Weights of a small transformer language model: 8 layers.
Each number is 50 + 10 x the weight over its row's rms, rounded and kept within 0 to 99. Layers, rows and columns count from 0. The size before them is the row's rms in percent of the matrix's.

# layer 2 MLP up, 704x256, rms 0.0448, rows 215-240, columns 128-255
100:40 53 37 41 36 43 50 39 51 55 63 57 43 45 39 64 57 65 67 27 54 67 53 47 49 56 44 63 62 65 47 54 55 64 65 65 52 44 65 48 28 64 37 32 52 55 42 41 44 50 54 57 46 51 29 39 52 37 49 47 50 47 29 62 45 51 67 56 67 50 23 61 46 65 54 37 34 43 49 47 47 33 42 35 71 43 51 56 53 44 39 68 54 49 44 53 55 59 45 43 63 49 55 55 64 71 54 46 45 46 56 62 42 46 60 57 60 25 36 47 39 55 45 37 43 51 49 49
096:41 42 62 44 52 50 70 45 39 53 79 65 65 49 42 41 48 42 44 47 54 59 49 58 45 67 64 68 56 41 37 49 41 76 46 41 38 57 46 47 53 53 40 52 36 39 48 54 41 34 61 57 62 52 63 63 49 31 50 56 49 40 59 58 45 79 36 38 57 43 42 49 62 36 34 52 50 32 44 49 48 57 41 45 42 55 54 68 39 48 53 56 55 49 57 43 71 46 44 50 63 47 32 60 52 58 44 60 59 40 72 41 46 50 41 56 45 48 44 35 48 41 45 41 55 49 26 38
098:52 58 53 33 51 41 52 46 52 54 60 45 53 69 53 50 62 64 59 53 47 38 47 76 40 45 68 62 60 52 43 54 55 46 48 52 71 32 34 54 35 38 40 60 51 69 62 37 43 53 54 42 60 52 56 57 60 38 49 50 46 35 55 66 41 78 54 54 53 45 52 41 35 64 58 34 68 55 52 54 52 23 41 58 53 48 43 65 59 57 48 59 57 64 53 50 42 43 41 35 45 39 52 50 69 48 42 48 42 53 56 69 44 47 48 45 38 50 53 21 47 45 54 58 37 58 49 56
107:72 58 58 63 44 59 65 69 44 52 32 45 42 37 61 49 66 45 52 38 57 20 31 51 42 64 48 72 46 46 52 50 53 53 42 40 71 41 37 44 44 68 39 58 59 48 42 62 64 43 56 50 42 43 58 46 44 53 52 72 69 56 39 54 50 42 51 53 55 47 69 50 47 69 29 47 56 62 52 50 52 29 36 51 41 57 44 43 36 61 60 54 50 48 57 43 42 61 34 54 56 47 42 59 59 79 59 50 49 42 33 32 50 46 59 58 29 52 59 45 42 43 52 47 56 45 60 46
099:43 42 59 57 55 52 61 49 50 69 44 73 52 55 60 59 47 62 39 56 39 41 48 30 40 57 43 50 54 49 50 51 61 68 78 36 72 47 48 61 44 52 65 40 50 54 67 36 49 49 45 30 30 41 55 46 42 48 50 71 43 47 42 45 67 43 46 45 46 68 56 53 41 40 38 24 41 54 36 42 34 54 49 47 59 40 34 45 45 39 36 61 26 30 46 46 51 60 49 57 49 50 46 38 26 38 33 49 39 46 44 41 56 40 50 58 46 47 64 66 52 47 68 66 59 60 73 44
103:50 49 63 42 56 63 62 51 34 39 54 49 58 49 51 44 28 60 37 47 48 56 52 47 49 41 53 57 53 57 55 57 36 54 65 43 53 45 39 51 37 39 54 39 45 32 41 53 50 40 57 56 64 36 39 37 63 58 46 62 58 55 50 37 51 37 50 47 52 61 49 66 48 53 51 66 64 43 52 52 48 50 67 68 41 40 40 50 36 70 39 33 61 41 42 46 69 43 53 49 53 47 59 56 72 35 59 69 63 37 51 42 32 59 65 48 61 44 45 35 45 60 52 44 58 50 32 57
104:40 48 68 59 47 59 69 39 48 43 31 56 41 69 52 24 56 54 54 40 43 54 49 63 47 46 46 63 35 54 42 55 48 64 57 54 48 51 52 68 47 53 55 62 55 39 58 53 53 45 45 60 60 58 53 52 50 47 50 45 54 40 65 75 52 50 53 52 54 54 37 52 61 51 52 51 58 49 56 37 54 43 51 44 46 40 49 53 50 55 42 42 56 52 47 70 50 48 49 64 67 54 59 34 42 32 47 42 47 61 58 51 51 47 58 67 46 60 67 65 45 42 65 49 52 38 51 56
101:64 66 63 64 58 55 53 24 38 30 61 43 53 35 55 41 44 45 44 46 46 58 43 63 37 47 47 43 60 55 40 50 47 55 56 59 52 51 50 68 52 58 52 62 52 38 43 69 61 55 58 41 40 56 47 43 53 56 62 52 33 43 43 61 25 49 48 44 56 51 22 62 55 50 44 46 40 46 56 54 52 60 55 46 39 48 58 77 63 58 35 48 50 46 67 71 40 60 59 42 51 65 39 45 54 43 55 45 43 48 67 53 62 39 67 56 50 50 51 40 47 48 63 42 42 43 46 49
100:61 41 37 31 48 48 42 64 46 62 50 58 45 42 38 45 52 46 44 48 49 55 54 49 34 52 33 63 51 48 52 24 38 62 57 42 57 52 41 48 67 50 47 41 59 42 68 41 58 55 69 51 34 35 46 35 51 56 65 46 60 44 44 68 49 53 63 64 59 48 65 43 45 57 50 47 35 47 37 55 42 48 39 69 47 43 27 64 44 62 43 51 60 58 63 36 67 41 44 46 50 42 38 47 45 49 53 47 42 50 57 30 56 54 58 47 44 50 25 55 52 43 46 37 59 61 53 54
099:50 48 48 58 44 45 24 56 36 38 50 55 64 44 59 61 55 48 57 34 55 27 41 41 51 36 66 50 53 58 48 48 44 58 43 36 40 56 50 50 37 54 47 51 75 50 56 42 49 65 57 38 43 50 59 51 40 63 57 47 61 52 47 40 52 56 39 35 51 53 54 43 31 44 55 61 43 58 47 50 50 41 49 52 56 50 55 44 49 28 43 58 29 61 41 38 49 40 38 46 37 55 54 43 65 63 48 33 41 59 63 59 39 50 54 29 40 51 30 45 55 44 60 41 41 61 57 45
100:46 46 48 55 44 50 41 61 64 46 59 55 50 47 49 23 61 58 51 40 48 43 51 58 37 39 48 38 75 54 52 65 38 45 32 44 48 52 49 48 72 47 51 57 40 63 33 43 61 63 52 61 64 59 70 53 58 62 43 42 34 56 57 40 20 38 49 69 60 52 66 45 48 40 60 35 46 55 61 49 53 69 44 47 51 66 33 43 62 53 49 27 54 30 47 51 52 56 46 31 48 46 42 45 48 49 48 46 51 53 31 52 50 49 31 61 40 49 39 48 54 49 46 75 49 49 69 46
103:33 65 52 69 48 42 49 55 56 49 56 52 43 62 63 55 41 54 55 32 57 48 41 55 57 55 37 46 69 49 35 39 55 50 49 49 52 43 58 43 48 67 26 46 30 41 47 55 66 37 44 57 49 50 46 49 53 34 41 61 63 32 39 59 35 61 50 53 39 46 50 50 55 48 57 46 58 44 61 37 41 52 54 59 40 62 44 35 44 60 46 39 56 42 64 54 62 55 39 55 40 48 30 56 48 41 41 60 33 53 42 48 43 50 53 51 55 54 41 44 72 49 36 50 59 50 41 59
096:46 43 53 41 44 50 67 45 45 33 51 67 69 51 33 49 57 43 54 47 70 52 44 57 48 56 53 42 60 48 58 47 61 61 63 39 34 49 29 53 38 55 68 63 51 39 46 48 45 65 43 62 40 60 61 49 48 57 50 51 34 39 68 53 49 59 47 29 59 64 38 49 59 53 56 39 55 41 43 68 55 65 51 62 42 48 50 46 30 62 40 63 59 30 45 54 41 56 60 63 66 28 38 47 55 45 56 51 50 66 52 46 37 45 50 42 56 45 37 50 50 39 72 37 66 53 59 40
104:59 58 48 52 42 43 63 55 53 48 46 48 35 39 47 43 51 47 46 59 33 52 56 52 31 53 53 85 46 43 53 57 49 46 52 27 51 45 48 53 51 72 49 52 46 47 51 42 59 32 52 50 56 50 76 45 42 31 44 60 53 38 42 67 43 49 49 37 30 66 57 47 85 45 57 41 51 35 46 58 35 36 46 55 63 50 50 66 66 38 54 34 43 58 58 63 41 61 42 48 59 46 43 39 59 40 57 55 36 64 53 64 36 41 43 51 63 45 64 37 68 52 70 30 38 53 50 61
103:27 46 49 28 46 46 40 51 45 40 60 59 66 54 50 48 44 36 60 62 50 54 51 61 47 36 39 46 50 57 36 54 53 53 39 53 57 56 35 50 69 55 52 36 66 44 38 37 46 54 70 72 58 45 45 51 46 37 48 43 55 57 55 53 55 60 50 58 48 53 47 52 66 43 51 59 54 74 57 46 51 50 47 46 40 47 44 55 54 65 50 60 71 65 77 53 49 63 52 65 28 61 50 50 51 56 42 54 48 47 52 42 51 39 52 46 35 44 66 51 38 57 36 39 48 33 59 57
104:61 66 51 49 48 59 53 33 53 48 46 38 63 45 46 52 56 54 46 53 44 56 50 49 34 36 20 38 38 45 57 52 56 52 37 44 66 42 44 54 46 37 29 49 59 62 51 38 50 77 56 49 52 56 62 60 49 72 48 60 50 52 69 59 73 41 78 62 74 49 40 43 46 55 45 56 52 51 63 75 52 50 59 47 56 48 42 58 48 37 51 53 39 53 61 27 50 55 67 64 44 59 62 58 44 60 54 58 53 55 42 60 55 48 40 60 45 61 57 59 48 42 64 47 46 32 62 56
095:48 48 60 33 67 50 52 38 64 63 44 58 34 53 56 56 46 59 43 54 55 60 39 49 32 50 75 45 56 33 41 48 53 58 53 52 53 69 44 50 54 45 39 52 50 51 58 37 56 49 29 54 61 52 57 51 36 45 59 44 59 61 41 68 55 59 43 39 49 42 46 55 60 48 49 23 52 53 55 50 47 53 44 51 26 58 50 67 40 73 59 49 55 52 59 44 57 50 55 46 52 67 52 57 54 65 44 61 36 52 67 34 46 47 55 54 45 54 70 57 44 47 51 55 47 49 55 43
105:44 54 54 55 44 38 44 66 47 41 42 65 65 50 56 62 52 45 41 60 60 45 44 61 41 37 53 45 69 49 42 52 62 44 40 52 45 52 42 35 60 52 30 60 57 40 41 44 45 64 40 45 49 68 55 60 39 66 50 46 63 54 45 58 65 34 42 42 53 52 59 46 49 49 44 51 26 49 53 34 45 45 50 59 52 44 50 51 54 60 57 55 65 43 60 39 70 53 50 67 46 53 24 64 44 39 50 74 42 52 44 35 45 66 44 40 53 40 48 63 67 57 43 40 51 40 44 64
098:51 58 54 59 31 43 41 44 49 31 40 35 34 51 51 68 38 43 38 55 63 53 63 57 41 23 41 60 70 50 47 47 41 45 53 60 40 38 59 44 56 42 31 47 70 45 49 39 71 41 45 40 63 53 34 42 43 38 46 54 62 55 45 41 73 54 48 57 59 36 59 39 53 36 46 50 48 50 42 62 54 51 50 46 50 44 60 46 47 40 38 48 34 35 48 54 58 49 42 55 46 43 55 36 52 55 50 72 47 44 42 48 53 62 51 41 62 50 65 40 39 56 52 43 48 49 66 60
105:55 41 67 46 43 65 42 58 40 40 69 52 50 48 50 47 58 53 54 57 47 50 60 36 69 50 51 52 69 53 62 57 34 47 52 50 36 60 65 53 72 36 47 63 46 48 46 47 50 33 56 51 51 51 67 62 48 65 47 48 51 48 58 50 51 54 41 52 53 37 52 59 36 59 49 31 62 60 47 41 49 71 53 33 45 54 45 54 45 49 75 28 65 59 51 45 38 63 49 43 70 45 52 45 67 44 61 54 33 57 67 44 44 50 51 51 64 42 43 56 66 38 47 57 48 70 38 40
102:21 51 56 50 50 35 35 37 45 70 39 51 32 49 36 64 67 43 39 46 44 44 47 49 48 37 62 47 47 55 59 52 40 41 68 28 45 46 44 53 64 43 26 47 60 50 60 59 43 41 53 60 57 54 52 41 46 62 58 62 59 56 50 37 41 55 66 34 51 47 62 35 48 43 33 32 56 52 39 61 42 34 43 33 51 26 64 46 60 65 40 57 54 38 41 40 52 49 67 38 56 42 50 61 73 61 32 59 30 59 41 40 44 60 44 58 41 49 63 41 46 51 41 60 40 58 60 38
101:50 62 43 57 49 34 57 40 26 55 58 50 75 40 64 64 65 58 44 55 44 41 48 39 58 38 41 49 46 44 49 35 46 52 49 28 47 50 51 34 55 54 44 48 61 57 59 61 38 43 49 67 58 31 42 47 40 50 53 59 50 60 36 52 62 55 46 63 46 46 50 76 62 40 55 33 49 45 53 55 37 49 59 43 57 67 51 74 34 51 38 47 43 41 39 56 40 57 46 62 43 47 39 53 41 43 49 45 44 47 42 54 59 70 51 58 51 56 57 50 41 44 43 54 66 50 55 56
101:40 42 34 47 46 46 62 47 35 39 55 53 54 39 46 57 72 51 61 58 51 53 53 42 18 58 56 42 54 56 51 55 39 76 48 46 45 50 33 77 70 58 41 62 49 36 70 53 39 60 49 51 48 35 50 42 50 55 47 53 54 63 51 56 41 41 38 54 61 52 63 52 77 46 52 30 58 60 48 62 51 47 48 57 60 47 74 34 38 51 47 62 31 49 54 53 36 54 44 51 64 51 49 36 49 57 40 61 56 61 22 54 52 60 44 55 48 47 63 48 45 33 60 38 58 44 54 59
100:49 43 43 60 56 65 61 52 52 46 44 44 47 65 50 57 70 53 53 32 47 54 43 55 60 39 60 47 62 49 45 49 61 47 72 57 57 50 45 54 54 57 31 39 35 36 41 43 48 34 34 49 56 56 41 53 47 56 59 42 36 32 68 47 47 74 61 38 56 42 47 59 49 42 55 52 54 58 40 36 51 56 53 50 38 39 49 51 57 42 37 38 63 68 37 73 63 56 58 57 44 52 70 53 40 48 54 42 47 50 78 59 64 52 43 45 40 58 55 64 46 50 36 38 37 47 47 50
102:52 40 53 71 36 30 52 67 58 53 67 55 55 55 30 50 48 48 39 47 64 49 58 39 50 50 39 44 44 44 64 55 41 47 42 51 58 54 46 44 46 40 49 49 62 50 51 59 60 52 57 50 36 49 52 59 44 50 37 44 61 67 44 41 58 52 52 73 63 75 62 60 28 36 29 52 41 72 39 54 49 49 55 59 55 70 57 45 57 57 56 50 47 53 52 30 57 52 43 32 51 66 69 50 46 48 53 48 47 53 48 41 60 31 47 33 52 56 47 38 51 45 48 70 78 46 54 50
097:48 62 65 79 47 46 51 54 41 45 38 49 54 58 53 45 52 40 40 32 56 48 53 49 51 49 37 47 44 45 40 46 41 63 54 44 48 45 68 42 50 59 33 55 78 46 43 58 58 38 54 51 45 48 37 56 46 49 56 52 43 73 52 23 47 45 65 48 60 49 69 45 53 44 57 35 52 77 70 43 46 56 55 62 58 19 71 49 59 50 52 59 60 48 58 63 52 38 53 43 50 58 40 53 48 44 48 54 54 47 67 46 65 54 47 50 48 64 48 65 63 40 47 55 55 57 63 51